config.toml
num_attention_heads = 5
rope_theta = 10000.0
doc_mask = true
Each number is 50 + 10 x the weight over its row's rms, rounded and kept within 0 to 99. Layers, rows and columns count from 0. The size before them is the row's rms in percent of the matrix's.

# q: layer 3 attention query, 160x160, rms 0.0529, rows 15-28,46-60,78-91,110-123,142-155, columns 0-79
# k: layer 3 attention key, 32x160, rms 0.0532, rows 14-27, columns 0-79
q46 110:45 47 41 70 45 52 49 55 46 64 55 56 58 69 47 44 39 45 44 52 45 43 56 48 37 43 45 50 60 52 43 57 38 55 37 43 61 61 61 53 29 65 56 61 47 53 60 41 55 51 45 31 53 43 77 38 63 71 63 28 58 55 30 50 52 37 35 45 43 59 47 48 52 60 56 32 32 64 40 30
q78 088:56 55 44 69 46 72 37 57 45 57 53 24 62 49 41 41 57 60 43 53 53 69 83 36 46 57 58 55 53 34 44 47 65 38 50 58 46 64 36 45 48 43 66 40 57 50 45 34 51 34 54 46 49 51 57 44 48 39 40 40 64 41 61 52 40 49 47 57 70 34 53 49 55 46 50 55 58 63 46 48
q110 098:53 56 63 66 50 52 52 40 68 42 61 43 47 60 56 29 45 55 45 41 47 39 41 43 63 37 64 54 56 40 35 45 59 50 45 56 52 57 43 71 51 66 66 55 66 48 51 60 46 14 56 46 46 58 48 55 38 37 55 59 48 29 52 33 43 39 55 44 56 54 39 34 59 60 41 42 41 55 43 41
q142 092:34 48 51 59 50 53 51 50 53 44 57 31 52 56 34 54 41 38 44 58 38 42 58 57 63 50 50 56 61 28 44 39 65 36 36 63 54 39 46 61 54 55 67 39 55 48 43 60 56 40 66 53 47 42 75 46 55 61 61 58 58 31 59 50 40 42 49 39 29 49 31 43 47 67 49 47 37 62 48 77
k14 114:76 46 49 32 46 41 62 62 46 53 24 61 47 42 52 60 62 52 42 51 37 49 48 48 53 52 55 51 51 51 42 68 46 56 53 44 47 50 69 39 36 46 42 49 51 42 49 46 55 69 42 63 43 59 41 46 49 45 47 46 47 75 52 50 58 56 57 57 58 28 57 56 47 39 50 77 52 32 46 56
q15 110:57 38 47 52 31 57 53 39 50 36 72 33 54 38 53 62 56 42 48 50 48 50 54 60 50 52 47 56 43 39 61 49 47 55 54 51 59 34 54 27 63 84 48 37 47 40 66 58 34 56 54 54 43 31 55 46 55 52 67 67 45 42 48 47 46 67 33 51 43 74 45 64 28 53 52 37 43 53 51 34
q47 104:52 34 46 64 37 38 42 47 51 52 65 45 64 46 73 51 54 42 51 45 32 39 54 58 66 29 47 33 39 60 47 46 54 32 43 46 44 48 49 44 51 61 41 39 45 35 51 53 27 48 52 49 51 23 54 39 46 54 52 70 56 35 38 48 31 39 53 57 58 54 58 52 41 44 55 54 45 46 42 53
q79 113:39 26 47 53 46 50 60 34 55 50 54 52 39 59 43 40 44 61 51 43 38 40 56 55 50 36 71 52 44 43 40 31 22 52 57 63 36 42 55 39 48 47 57 42 45 51 62 61 48 44 63 43 61 49 64 73 42 62 66 54 39 41 50 57 42 49 33 60 39 63 45 56 61 51 56 55 47 55 32 43
q111 099:64 35 46 55 34 59 49 44 60 50 67 34 70 40 42 32 29 42 60 64 49 49 55 67 49 59 59 49 41 64 38 35 49 47 39 55 48 46 62 48 59 43 54 67 42 24 27 39 60 31 57 17 40 34 53 53 44 23 51 52 53 57 46 47 53 53 40 57 46 39 27 60 52 47 55 50 40 43 40 48
q143 117:50 34 39 51 46 44 40 50 48 55 56 48 37 48 60 48 42 47 58 44 58 56 39 60 50 49 71 43 54 32 43 47 42 60 54 44 36 47 70 60 54 61 44 44 45 55 37 60 49 44 68 53 39 51 56 53 30 52 56 54 55 36 51 32 42 55 35 58 40 38 30 41 38 75 41 52 53 30 51 52
k15 103:53 56 58 39 60 65 67 57 58 30 63 59 57 54 53 55 47 55 50 64 38 72 44 50 58 53 49 37 43 57 62 66 42 49 41 55 62 27 56 56 43 48 61 76 59 54 49 48 51 50 44 54 44 48 43 57 78 54 29 71 54 44 38 43 57 52 74 43 49 54 42 57 54 45 64 46 62 46 52 52
q16 099:45 46 43 50 44 42 40 48 46 48 68 48 28 50 63 60 61 37 35 35 61 46 41 35 37 37 51 54 46 53 47 63 49 47 53 29 38 45 57 49 49 52 50 55 62 42 55 43 46 66 48 65 66 44 41 42 46 47 38 54 38 53 61 40 47 33 59 36 53 51 61 53 46 42 63 60 42 28 39 52
q48 090:43 49 55 28 36 49 52 52 55 49 58 51 51 50 68 52 42 42 41 31 44 46 43 42 60 46 42 44 62 40 39 64 38 54 61 48 47 54 45 57 64 50 61 49 55 62 48 34 50 53 54 46 35 75 63 42 55 42 44 55 47 30 42 56 42 59 53 46 47 49 33 50 51 59 58 43 34 37 45 62
q80 087:63 47 63 49 58 34 32 45 44 51 57 51 59 49 53 42 45 40 62 49 34 42 60 47 52 31 40 56 51 35 51 43 51 52 54 47 66 54 55 45 52 55 70 55 39 54 52 33 48 62 32 60 59 55 48 28 41 49 46 51 59 52 38 30 48 47 58 47 22 56 46 28 53 41 55 39 32 49 32 53
q112 102:51 55 51 37 62 34 55 52 38 52 58 54 43 61 44 52 64 41 47 53 52 62 41 40 42 31 35 54 42 61 37 43 51 48 32 64 49 31 53 45 73 53 56 42 46 47 41 37 52 70 73 50 61 53 48 47 66 61 42 52 52 60 46 55 54 44 36 51 57 51 60 48 32 39 40 71 38 38 25 57
q144 095:55 56 53 52 61 35 59 51 57 49 73 52 39 58 58 31 44 40 46 57 51 51 45 60 41 47 56 59 47 55 47 58 32 49 67 68 31 44 59 48 41 58 53 47 61 46 55 46 45 62 44 63 55 51 48 55 47 60 40 32 41 69 49 41 44 40 59 44 31 48 59 65 44 42 56 56 33 40 48 40
k16 066:57 63 47 51 52 54 44 59 59 63 45 46 54 45 42 60 52 60 62 42 49 56 57 30 62 70 45 38 58 72 55 54 46 56 44 45 57 57 50 54 45 49 41 50 67 60 57 52 62 32 49 45 59 35 60 49 43 32 57 44 47 47 68 32 52 56 49 55 69 51 38 53 56 50 37 39 61 46 67 73
q17 088:41 58 44 34 52 49 42 57 43 49 55 72 63 74 46 38 66 54 57 50 52 53 64 60 31 37 55 54 56 45 66 42 57 40 53 42 38 56 40 68 60 51 35 47 29 60 51 43 56 48 49 49 51 69 61 63 50 61 49 56 58 42 48 50 64 60 46 44 52 42 57 49 42 53 52 54 53 53 60 67
q49 077:50 33 37 36 61 50 48 68 64 46 53 72 50 66 46 59 35 26 39 37 48 42 29 42 40 41 59 54 54 46 49 47 49 24 54 46 57 55 50 40 62 33 49 47 34 62 51 37 46 41 51 48 60 62 49 45 43 39 43 65 58 33 39 49 49 51 51 38 52 56 49 41 67 52 45 65 51 48 54 39
q81 085:45 47 48 52 34 45 50 41 35 50 33 61 51 50 41 73 58 59 54 72 46 27 63 52 62 46 34 50 45 62 48 63 54 50 54 63 34 63 61 70 41 43 57 42 56 43 57 40 54 42 39 63 50 59 55 56 45 49 54 58 52 44 56 74 55 47 45 37 37 53 50 58 39 56 64 44 52 45 52 56
q113 080:36 34 59 69 39 47 52 53 66 47 55 46 44 39 49 34 49 51 65 68 55 49 37 52 49 54 51 52 54 36 52 54 30 54 59 23 44 45 49 54 53 41 45 44 72 70 62 42 69 44 43 41 55 46 49 51 43 53 57 36 57 36 49 62 52 54 67 46 45 51 37 57 47 47 60 52 55 41 49 52
q145 076:60 63 42 57 54 50 60 28 55 57 36 59 63 63 34 54 62 61 49 42 49 44 65 57 60 48 59 58 50 58 55 50 43 33 53 38 57 55 44 48 62 41 49 50 34 44 45 42 41 45 49 41 62 57 60 47 54 48 46 37 44 45 43 47 61 58 50 55 56 56 51 38 53 50 41 60 62 50 57 55
k17 094:46 59 70 55 69 48 45 51 50 41 52 36 52 53 40 34 30 53 47 62 59 46 62 58 31 50 47 53 36 55 52 50 69 56 35 48 63 51 46 42 54 61 52 51 65 42 35 50 59 35 42 38 50 46 51 57 50 44 59 31 46 61 70 55 38 53 44 49 47 63 58 44 42 76 46 40 49 67 58 45
q18 090:56 49 66 63 52 68 38 39 51 42 25 42 44 27 54 41 43 41 41 50 53 67 54 53 63 58 41 58 59 26 52 42 64 47 43 56 49 42 42 52 29 49 63 61 57 35 61 65 66 35 43 49 30 53 59 55 40 39 38 55 44 55 46 55 50 48 46 65 56 44 37 51 66 69 52 42 63 64 54 37
q50 088:45 52 44 58 49 32 62 60 50 30 37 58 46 51 47 44 48 52 46 61 68 49 56 58 48 47 53 45 44 59 69 38 57 58 42 60 54 47 43 53 54 66 47 51 55 51 40 49 52 53 54 54 64 41 33 46 54 52 68 46 60 52 36 50 55 55 48 50 41 51 73 33 57 43 45 41 57 48 43 59
q82 091:47 50 58 66 45 60 51 50 51 46 60 48 53 52 46 60 55 55 45 47 61 50 39 41 54 67 51 41 40 63 48 40 53 52 50 55 54 45 37 62 47 46 45 37 41 54 38 68 48 48 50 23 75 43 53 61 43 46 47 56 47 80 66 71 60 35 54 62 64 35 56 50 63 54 39 39 50 55 68 51
q114 091:59 75 41 63 39 66 50 45 39 41 45 28 56 58 43 56 53 57 55 34 53 57 70 48 60 49 58 56 65 56 50 57 70 44 53 65 41 53 53 59 31 37 61 46 59 44 53 72 52 43 52 46 42 58 61 48 51 44 32 62 40 62 61 47 43 64 51 54 50 60 41 45 71 56 54 37 52 50 56 45
q146 089:62 67 55 64 48 55 38 54 44 48 38 49 48 41 66 62 39 43 66 51 59 59 58 62 39 61 44 64 35 46 40 50 68 44 47 35 56 73 38 66 52 44 65 46 42 53 52 47 47 42 53 50 40 60 65 61 27 45 50 53 41 47 63 44 63 55 28 40 56 50 40 36 68 55 46 51 60 54 61 67
k18 098:33 50 50 59 45 46 50 46 38 55 56 46 62 62 39 40 44 42 66 55 70 51 67 66 50 40 41 52 64 52 49 44 39 62 50 43 57 33 57 56 62 46 48 42 52 53 49 54 51 45 51 40 50 46 66 53 47 52 65 43 56 34 26 43 56 32 28 51 48 59 46 60 52 62 47 42 49 54 60 49
q19 098:49 58 42 48 39 58 54 53 50 66 49 69 56 46 49 48 47 44 46 41 47 56 49 62 53 43 50 48 38 58 46 53 38 54 25 67 44 40 47 32 45 59 51 60 55 39 53 56 54 67 49 60 49 52 43 56 49 65 49 61 48 61 59 28 60 41 52 46 36 36 39 58 34 53 67 54 28 44 43 51
q51 098:37 40 52 36 47 60 40 51 66 53 42 48 53 38 61 60 58 63 41 46 40 50 43 43 47 27 46 36 56 52 51 66 45 53 43 36 57 39 54 73 48 31 48 48 56 34 51 44 40 43 58 28 61 57 51 42 45 41 57 54 51 61 51 32 52 54 42 47 50 53 43 48 41 60 58 54 40 42 46 68
q83 091:60 37 52 53 44 41 55 26 42 39 78 55 57 49 43 62 42 42 59 69 58 53 62 41 48 43 54 36 39 30 56 51 51 39 37 43 37 39 59 48 44 61 49 49 62 38 36 37 51 65 46 48 41 60 45 39 39 55 44 58 39 44 30 45 46 40 48 52 50 56 45 51 51 40 56 61 41 36 42 30
q115 102:40 61 33 56 50 37 43 41 37 54 58 48 48 41 43 49 58 46 53 58 54 50 39 44 56 23 57 46 35 60 48 66 37 59 37 62 53 53 63 61 31 45 56 25 65 58 32 52 43 70 33 56 42 59 25 39 44 68 48 54 43 34 30 46 45 44 48 43 57 38 57 59 51 52 46 61 32 44 31 53
q147 087:53 48 65 40 25 45 60 46 51 56 33 53 43 40 63 42 51 54 49 62 55 44 51 59 59 53 57 38 30 42 49 60 43 55 54 63 44 44 58 37 47 46 49 41 54 62 58 51 30 63 40 40 52 37 50 68 51 52 50 53 34 41 20 46 51 47 45 55 34 41 44 51 26 39 54 47 36 37 36 39
k19 096:64 51 35 48 50 20 56 48 55 47 45 59 52 57 52 65 39 65 54 54 39 46 46 47 52 45 44 45 55 54 35 67 59 48 63 45 43 53 48 48 52 43 45 31 39 58 66 49 43 57 49 58 45 54 46 46 52 44 64 63 69 55 62 60 60 63 68 64 71 44 43 46 47 42 33 50 53 30 52 57
q20 108:54 67 36 53 50 34 53 66 40 40 64 75 58 66 64 52 44 38 43 63 38 47 56 61 44 47 63 57 30 44 54 49 30 65 33 46 42 62 48 31 58 45 39 44 52 32 40 45 42 63 45 54 57 50 54 57 58 60 42 59 45 53 36 52 55 45 49 49 41 46 55 66 34 44 57 40 39 46 36 54
q52 107:46 37 60 44 35 59 51 57 61 34 40 34 43 37 45 57 46 56 60 40 49 48 37 52 60 40 48 51 58 51 48 69 43 56 48 40 54 50 50 64 65 37 70 28 58 26 50 42 47 34 41 35 39 52 50 64 59 48 73 53 49 44 44 56 52 33 51 48 49 53 48 39 48 40 65 60 34 42 50 51
q84 096:49 39 62 55 64 52 41 41 53 36 58 49 54 37 56 46 54 38 65 50 56 49 61 47 42 44 50 53 43 50 32 53 53 43 48 50 48 60 40 35 69 50 50 55 56 49 31 47 44 38 57 36 39 61 28 46 46 45 68 59 58 39 31 28 41 56 69 57 59 68 40 46 44 45 34 41 30 38 43 60
q116 098:43 39 64 45 62 56 54 51 58 66 40 50 61 59 54 54 39 36 49 62 53 81 64 57 52 54 35 28 43 65 47 44 39 57 54 29 44 44 62 36 63 49 50 43 53 54 58 68 34 54 44 45 51 43 33 45 34 51 68 57 41 39 34 60 44 73 43 49 41 34 57 58 45 47 52 45 50 51 46 53
q148 104:53 58 47 49 46 51 46 52 49 47 62 51 63 48 45 53 53 41 51 57 47 60 63 47 44 32 49 51 20 64 56 36 41 63 42 59 42 40 50 31 41 61 47 37 33 52 52 53 49 61 35 64 45 56 39 55 55 67 23 68 51 50 59 59 34 33 51 58 44 43 41 51 38 60 43 42 46 50 51 59
k20 087:63 62 45 41 51 54 51 62 47 59 65 53 57 43 41 48 44 60 20 41 49 40 49 57 43 51 57 45 63 63 32 59 40 38 58 67 55 37 43 61 47 32 52 36 66 47 32 40 68 47 48 61 47 47 50 64 54 49 58 37 55 32 71 53 63 46 55 73 46 54 46 63 47 21 49 68 59 54 42 44
q21 099:44 43 50 33 57 54 55 50 52 46 42 45 58 43 76 53 48 43 43 58 56 56 52 64 57 52 61 51 56 57 49 68 56 50 42 41 46 58 74 48 40 63 38 53 54 47 56 29 64 61 62 56 49 35 44 52 51 63 58 37 36 64 54 33 57 48 47 45 57 60 48 65 32 67 56 42 50 46 44 29
q53 101:45 36 54 43 47 44 46 56 62 53 57 55 42 27 45 42 29 48 50 29 45 44 38 53 52 60 43 57 67 48 42 45 57 55 57 70 58 58 39 39 41 54 40 36 59 70 45 59 40 58 25 51 61 36 33 60 55 44 49 56 56 51 51 51 49 26 50 48 49 51 40 77 32 45 42 56 33 56 42 55
q85 111:54 56 56 54 63 51 67 46 56 59 57 43 37 47 49 48 59 43 40 40 64 46 45 30 33 50 60 55 60 48 40 58 50 60 59 46 46 62 31 50 63 52 43 51 48 56 68 54 61 42 59 59 62 50 52 47 57 51 61 48 39 39 44 32 69 61 55 69 57 33 53 44 50 34 37 47 48 41 41 49
q117 107:37 53 66 64 60 51 52 48 36 41 37 33 33 29 45 42 53 37 46 33 60 61 45 47 49 43 59 39 49 47 43 54 64 48 57 41 50 45 33 59 33 67 45 46 58 58 75 52 45 38 54 61 40 67 37 61 60 53 48 25 53 54 62 46 50 50 68 47 56 41 50 51 41 43 57 34 37 69 51 43
q149 107:62 56 51 41 57 58 60 36 45 57 79 38 54 51 57 51 51 47 55 47 43 63 46 35 50 48 48 71 42 58 52 45 47 62 57 42 39 45 31 47 44 56 34 41 49 49 51 34 63 62 48 56 48 60 38 54 53 41 42 44 50 60 50 55 56 39 45 59 45 47 42 55 48 54 59 51 56 75 56 59
k21 112:36 42 50 58 55 54 23 49 51 54 46 34 55 44 48 54 45 67 51 53 51 57 54 58 63 54 45 27 54 51 34 50 53 53 56 57 56 33 58 54 61 44 53 52 48 40 61 48 41 32 41 55 50 54 53 43 47 71 54 49 44 38 42 57 61 70 52 47 57 62 49 49 61 60 57 49 43 30 38 31
q22 092:38 49 52 57 46 46 48 55 52 47 35 64 40 50 48 53 45 56 64 54 65 43 56 52 48 54 60 51 58 60 55 52 45 70 28 48 48 46 40 64 50 55 63 48 40 55 49 47 34 42 37 45 57 55 42 52 44 59 59 47 47 48 38 51 32 75 37 36 42 47 43 63 57 52 42 39 51 67 52 52
q54 095:59 37 41 57 41 46 41 39 38 45 45 50 50 48 40 64 57 45 41 55 47 51 55 63 51 52 73 48 49 39 42 24 53 51 34 61 48 46 62 45 64 44 42 42 68 61 74 38 40 71 57 50 55 40 51 46 58 62 41 43 60 58 54 55 48 42 44 48 48 44 40 43 55 45 47 53 57 60 59 33
q86 101:63 46 57 40 46 59 61 50 40 50 28 72 33 46 49 37 59 68 53 35 49 25 42 55 53 56 54 60 55 58 51 40 61 61 56 55 48 38 30 39 63 49 44 46 42 53 50 47 31 41 40 50 60 59 74 45 53 56 46 38 54 57 46 38 42 53 40 53 36 56 46 50 58 54 47 50 38 44 44 67
q118 091:44 39 42 67 36 65 63 55 54 50 40 54 52 70 40 52 36 33 53 53 43 44 47 40 43 49 41 41 48 48 60 40 59 44 40 42 43 57 59 37 55 64 46 65 47 61 45 49 43 36 48 68 39 30 44 47 36 53 58 29 34 49 41 56 37 49 52 53 24 48 49 43 59 55 59 48 63 29 52 45
q150 088:51 54 57 40 54 46 59 51 67 44 33 43 50 62 47 43 55 55 38 54 59 41 50 46 65 50 45 50 60 69 63 45 62 61 36 41 44 57 44 56 60 42 49 51 40 62 51 43 44 50 41 40 56 54 51 54 50 45 32 29 63 33 35 52 58 67 50 58 53 60 52 52 65 60 39 54 54 62 44 44
k22 089:17 53 48 62 57 57 49 52 48 56 78 33 65 55 38 56 47 56 56 52 79 54 49 40 47 37 52 51 55 38 39 55 60 47 52 48 68 57 41 63 43 41 46 68 54 41 37 44 58 57 48 33 63 57 47 72 51 48 50 40 56 52 73 65 45 32 49 57 43 43 30 43 37 51 52 49 39 54 35 56
q23 096:51 32 48 48 48 42 61 41 62 70 48 59 49 70 50 61 53 60 62 50 43 47 31 52 61 54 53 44 48 52 59 60 42 68 57 50 55 41 49 29 47 54 49 36 47 31 64 55 51 65 51 62 46 47 46 29 45 55 52 67 61 65 55 43 43 34 35 30 48 58 62 60 59 49 52 51 61 44 52 53
q55 107:53 33 53 38 40 64 50 32 56 51 31 44 56 60 51 51 51 55 49 31 52 46 39 42 47 53 42 41 61 49 70 55 64 30 49 49 57 37 64 65 54 40 43 33 51 55 36 53 60 52 51 40 68 52 62 40 36 34 45 58 48 42 56 44 63 56 52 47 46 42 43 34 41 55 44 54 28 29 61 55
q87 105:67 44 52 44 27 50 51 50 48 49 41 65 58 57 37 47 74 43 51 36 48 41 41 42 54 47 50 51 57 31 62 59 49 54 51 34 40 39 50 36 39 47 58 48 54 39 50 54 31 43 34 50 43 47 71 51 62 53 46 48 45 58 41 41 50 56 42 50 31 52 60 58 49 58 53 55 39 63 30 51
q119 103:45 41 51 60 54 56 49 51 53 55 44 53 52 56 46 47 64 35 52 51 43 54 37 43 43 37 33 36 56 37 44 61 26 64 40 38 46 56 67 42 42 46 58 47 46 61 59 54 41 52 55 68 44 59 45 47 75 62 66 57 37 67 48 56 61 58 45 55 39 50 54 61 51 51 50 54 42 44 45 51
q151 098:71 50 52 43 31 39 54 55 60 46 44 58 67 51 54 45 39 46 53 51 38 45 48 42 52 37 43 44 44 52 79 43 39 63 47 39 57 40 64 55 47 52 37 59 45 38 55 52 64 60 37 67 35 43 55 43 50 51 33 49 72 59 55 55 44 57 47 47 43 51 53 53 35 65 54 46 55 43 54 35
k23 094:53 58 58 52 63 47 50 44 59 57 39 62 57 50 48 50 63 53 50 46 52 54 40 53 47 60 46 50 40 51 53 45 46 48 55 44 61 56 61 65 59 51 47 46 50 33 52 60 69 57 40 62 38 52 53 23 41 38 51 57 47 57 62 56 61 33 72 54 51 41 60 51 63 31 49 53 62 66 41 57
q24 097:33 66 49 55 53 47 49 63 43 38 68 60 43 50 40 47 70 58 58 50 39 51 28 59 36 36 51 61 52 35 60 41 53 51 43 52 61 47 43 55 55 56 40 49 58 46 36 55 66 55 49 54 66 40 67 52 46 52 54 38 54 40 57 46 46 39 62 52 59 52 49 45 31 50 50 57 50 50 38 60
q56 104:52 46 42 46 41 52 46 46 54 45 48 57 47 44 43 62 62 68 46 68 57 44 41 52 66 56 62 55 53 39 53 50 55 71 53 61 69 41 40 57 61 47 59 41 57 58 47 55 47 33 65 56 39 52 63 70 41 52 39 43 42 35 63 44 52 47 49 54 37 41 60 62 65 26 64 37 40 32 44 63
q88 112:50 59 56 57 50 47 50 58 58 44 64 58 38 44 47 55 45 42 44 60 50 62 31 52 49 50 58 54 54 48 43 58 49 58 44 58 54 49 30 72 51 54 61 60 62 45 49 62 54 26 60 48 34 47 52 61 52 38 41 51 43 52 36 31 43 55 27 46 55 52 60 44 46 57 37 53 32 40 59 48
q120 111:41 60 44 47 52 52 45 60 35 48 52 68 44 44 41 66 46 48 67 55 50 70 48 43 50 39 35 48 67 56 56 61 47 43 37 41 52 46 53 43 47 44 63 46 63 45 55 43 52 60 40 23 43 61 48 38 55 57 47 54 65 22 27 54 47 56 34 41 48 39 61 55 65 62 47 50 35 37 50 73
q152 096:73 58 44 54 62 46 47 64 39 49 42 34 43 44 50 57 46 55 70 35 51 47 52 45 66 45 64 42 48 36 53 63 45 57 48 48 30 45 29 45 61 53 47 47 58 53 55 50 40 47 59 50 40 40 64 51 42 50 41 47 63 50 52 62 37 48 38 55 44 40 35 50 40 49 73 40 62 46 41 54
k24 096:63 57 53 35 67 44 41 48 64 53 38 57 46 66 40 57 44 59 34 60 57 73 49 68 67 44 57 59 60 41 51 31 65 54 38 54 46 34 39 63 64 51 35 43 48 51 59 55 46 58 43 48 35 37 39 50 52 55 43 36 66 41 41 27 47 54 50 59 47 46 53 58 43 49 41 50 55 51 47 51
q25 098:50 56 32 66 65 49 42 72 57 52 48 55 56 60 55 47 66 45 57 56 66 66 50 43 42 48 27 68 35 58 53 63 52 37 37 25 37 46 36 45 43 45 53 42 59 53 38 48 45 54 55 39 43 41 28 50 56 42 50 37 51 47 55 52 40 58 44 46 49 60 53 56 52 32 60 65 51 53 55 53
q57 117:49 43 53 50 47 43 60 52 39 33 46 49 59 60 26 52 52 49 65 64 52 58 52 47 42 39 34 66 56 65 40 40 61 38 32 38 55 31 39 32 47 57 46 54 60 77 33 36 32 53 49 42 49 52 48 48 57 48 69 61 63 44 55 35 57 33 43 54 43 55 49 46 57 48 45 39 47 62 63 43
q89 110:35 49 41 53 41 57 51 56 47 39 50 51 51 45 32 50 51 53 44 63 69 35 51 49 66 53 39 49 71 43 48 59 45 69 38 39 36 48 52 37 59 51 66 36 50 48 36 75 39 32 62 44 57 45 43 63 57 55 62 44 63 50 52 51 38 65 53 41 37 49 53 45 46 62 25 69 54 63 31 55
q121 102:58 43 55 59 27 72 62 59 46 52 31 60 50 43 44 54 50 56 46 56 54 49 64 77 53 51 46 51 28 49 37 48 68 43 29 34 59 43 49 53 43 47 54 75 68 66 39 56 58 29 45 48 46 55 50 82 50 49 64 54 59 67 37 69 44 58 42 46 52 56 44 43 57 59 49 42 54 60 55 53
q153 101:37 49 49 66 36 45 52 69 43 50 76 53 60 73 53 69 57 36 51 69 51 42 66 51 46 42 59 65 65 55 54 46 49 50 22 67 46 45 49 55 53 46 42 41 56 63 43 59 47 48 58 52 60 49 59 56 56 56 60 43 34 47 46 50 54 56 44 53 48 67 42 58 50 64 37 55 42 46 39 60
k25 110:48 53 62 34 55 52 56 51 45 57 46 63 82 51 43 57 54 49 51 55 48 53 39 25 69 52 52 52 68 38 59 62 61 62 55 41 39 63 64 49 48 58 59 30 39 41 53 52 50 52 41 64 67 57 39 48 52 67 50 56 53 36 45 42 56 46 53 54 51 48 65 71 43 45 63 49 42 65 34 47
q26 093:63 48 46 73 52 56 45 61 55 47 55 43 61 43 41 58 53 43 43 51 56 54 58 66 38 63 55 63 47 40 36 41 58 51 40 63 37 39 50 59 51 37 58 23 52 48 42 50 37 37 44 25 72 53 52 59 48 31 39 39 58 35 59 61 46 52 42 34 42 53 39 51 67 53 24 47 45 54 49 64
q58 102:41 49 53 63 64 61 41 45 45 42 53 49 33 54 51 65 46 57 53 65 56 54 52 49 40 57 44 50 40 37 27 33 55 57 43 62 58 55 39 56 47 54 57 47 61 52 47 55 37 47 73 24 42 34 60 59 59 44 58 54 52 52 33 40 49 36 46 55 51 68 46 60 39 40 44 48 22 46 45 63
q90 101:34 56 46 60 54 40 54 54 57 43 79 53 31 51 67 60 45 56 53 50 58 54 50 48 44 42 55 68 39 39 37 44 61 55 54 51 37 57 49 65 57 65 54 56 62 56 45 71 50 30 57 38 60 46 47 62 53 36 37 40 47 48 42 24 31 42 41 45 61 59 52 40 60 57 45 60 42 48 58 53
q122 086:43 65 52 75 44 58 52 56 57 54 40 64 47 50 70 50 62 54 54 58 44 50 63 48 45 60 54 53 39 37 52 46 42 46 39 55 46 68 46 52 48 46 68 52 61 58 57 60 37 21 48 42 42 42 60 49 43 43 50 56 44 33 44 46 58 31 58 55 53 55 47 29 60 63 37 51 57 62 62 61
q154 106:44 52 36 53 54 58 48 54 65 61 67 23 59 55 38 50 69 45 59 56 60 54 71 41 48 38 49 55 45 39 47 41 61 40 49 36 65 38 31 44 58 46 56 60 52 58 58 59 50 31 59 39 70 39 52 62 57 46 48 58 52 45 49 56 59 57 39 62 37 69 43 41 37 49 39 51 35 57 50 60
k26 117:27 62 51 47 64 28 26 48 36 46 54 32 43 58 64 65 42 41 39 48 55 43 63 61 48 51 52 57 45 43 35 42 31 58 45 54 46 59 30 59 34 42 53 44 61 46 62 48 50 27 57 26 44 44 54 63 36 49 53 44 52 43 40 55 36 59 57 47 60 63 29 55 61 42 43 45 40 60 52 43
q27 103:37 52 42 58 53 48 49 47 49 58 43 42 47 57 50 43 55 54 56 56 45 70 53 54 59 57 36 57 51 62 76 41 54 52 50 56 53 58 64 35 63 36 62 70 51 40 28 64 54 56 42 47 33 45 47 56 43 58 45 67 49 53 46 58 55 40 64 46 50 66 62 30 57 75 60 53 72 38 57 58
q59 111:48 49 42 51 34 40 47 42 55 43 64 47 34 52 52 45 51 54 70 36 51 75 48 54 45 57 55 47 41 56 63 62 55 56 50 40 42 48 59 36 51 53 61 52 33 48 37 51 47 60 47 58 41 30 47 47 42 54 38 52 29 49 52 47 56 30 44 41 49 61 44 46 51 52 44 45 46 38 58 37
q91 105:43 48 61 40 60 44 35 51 65 43 45 58 43 43 42 58 53 35 46 50 44 50 57 53 38 50 50 48 64 53 52 49 41 49 52 43 50 51 51 44 48 55 49 39 77 37 20 62 36 39 46 44 53 50 46 32 55 56 67 58 46 47 64 57 40 37 62 57 49 53 54 48 48 55 68 38 68 48 47 52
q123 101:30 40 54 37 49 31 45 69 48 57 45 40 52 54 47 67 52 58 60 42 39 45 43 51 46 57 55 52 51 29 46 59 78 48 39 49 58 33 29 47 45 57 49 56 42 39 43 46 61 54 47 31 56 58 53 44 52 40 52 62 63 53 39 49 57 48 64 54 32 66 51 32 46 59 42 52 68 53 45 46
q155 111:64 63 65 38 46 52 33 61 63 47 55 55 50 50 74 59 58 67 44 58 44 38 51 50 56 62 50 52 48 41 48 46 56 66 51 52 58 54 56 37 51 67 48 54 52 52 41 57 52 47 46 59 50 47 60 35 46 40 39 38 40 28 57 37 51 32 37 34 35 43 35 51 42 62 56 60 42 54 42 57
k27 102:69 54 30 65 56 61 43 47 42 55 86 55 49 41 49 60 45 45 61 50 70 58 66 45 36 51 67 48 43 58 52 30 41 51 56 44 41 64 49 56 59 60 79 40 48 44 41 57 45 34 65 55 60 55 47 52 48 37 43 44 26 58 60 55 41 41 45 47 46 40 58 53 59 45 53 51 28 53 45 41
q28 098:46 50 20 58 57 54 49 51 50 36 52 45 34 53 58 42 59 37 59 61 51 39 59 51 57 40 50 59 48 49 64 65 34 48 50 37 42 78 41 48 54 59 34 59 56 59 51 55 41 77 41 75 57 46 57 44 54 58 36 57 53 61 44 66 50 45 58 34 46 61 53 57 35 41 43 57 50 60 41 44
q60 105:59 59 51 54 45 59 51 51 62 54 61 52 67 44 51 40 56 44 47 51 47 49 51 40 34 59 40 48 50 67 35 19 48 37 55 44 48 55 35 60 61 53 43 69 53 54 53 44 59 54 44 32 50 42 48 64 56 33 52 55 54 39 47 54 56 47 53 48 54 55 44 30 39 53 39 25 52 68 51 58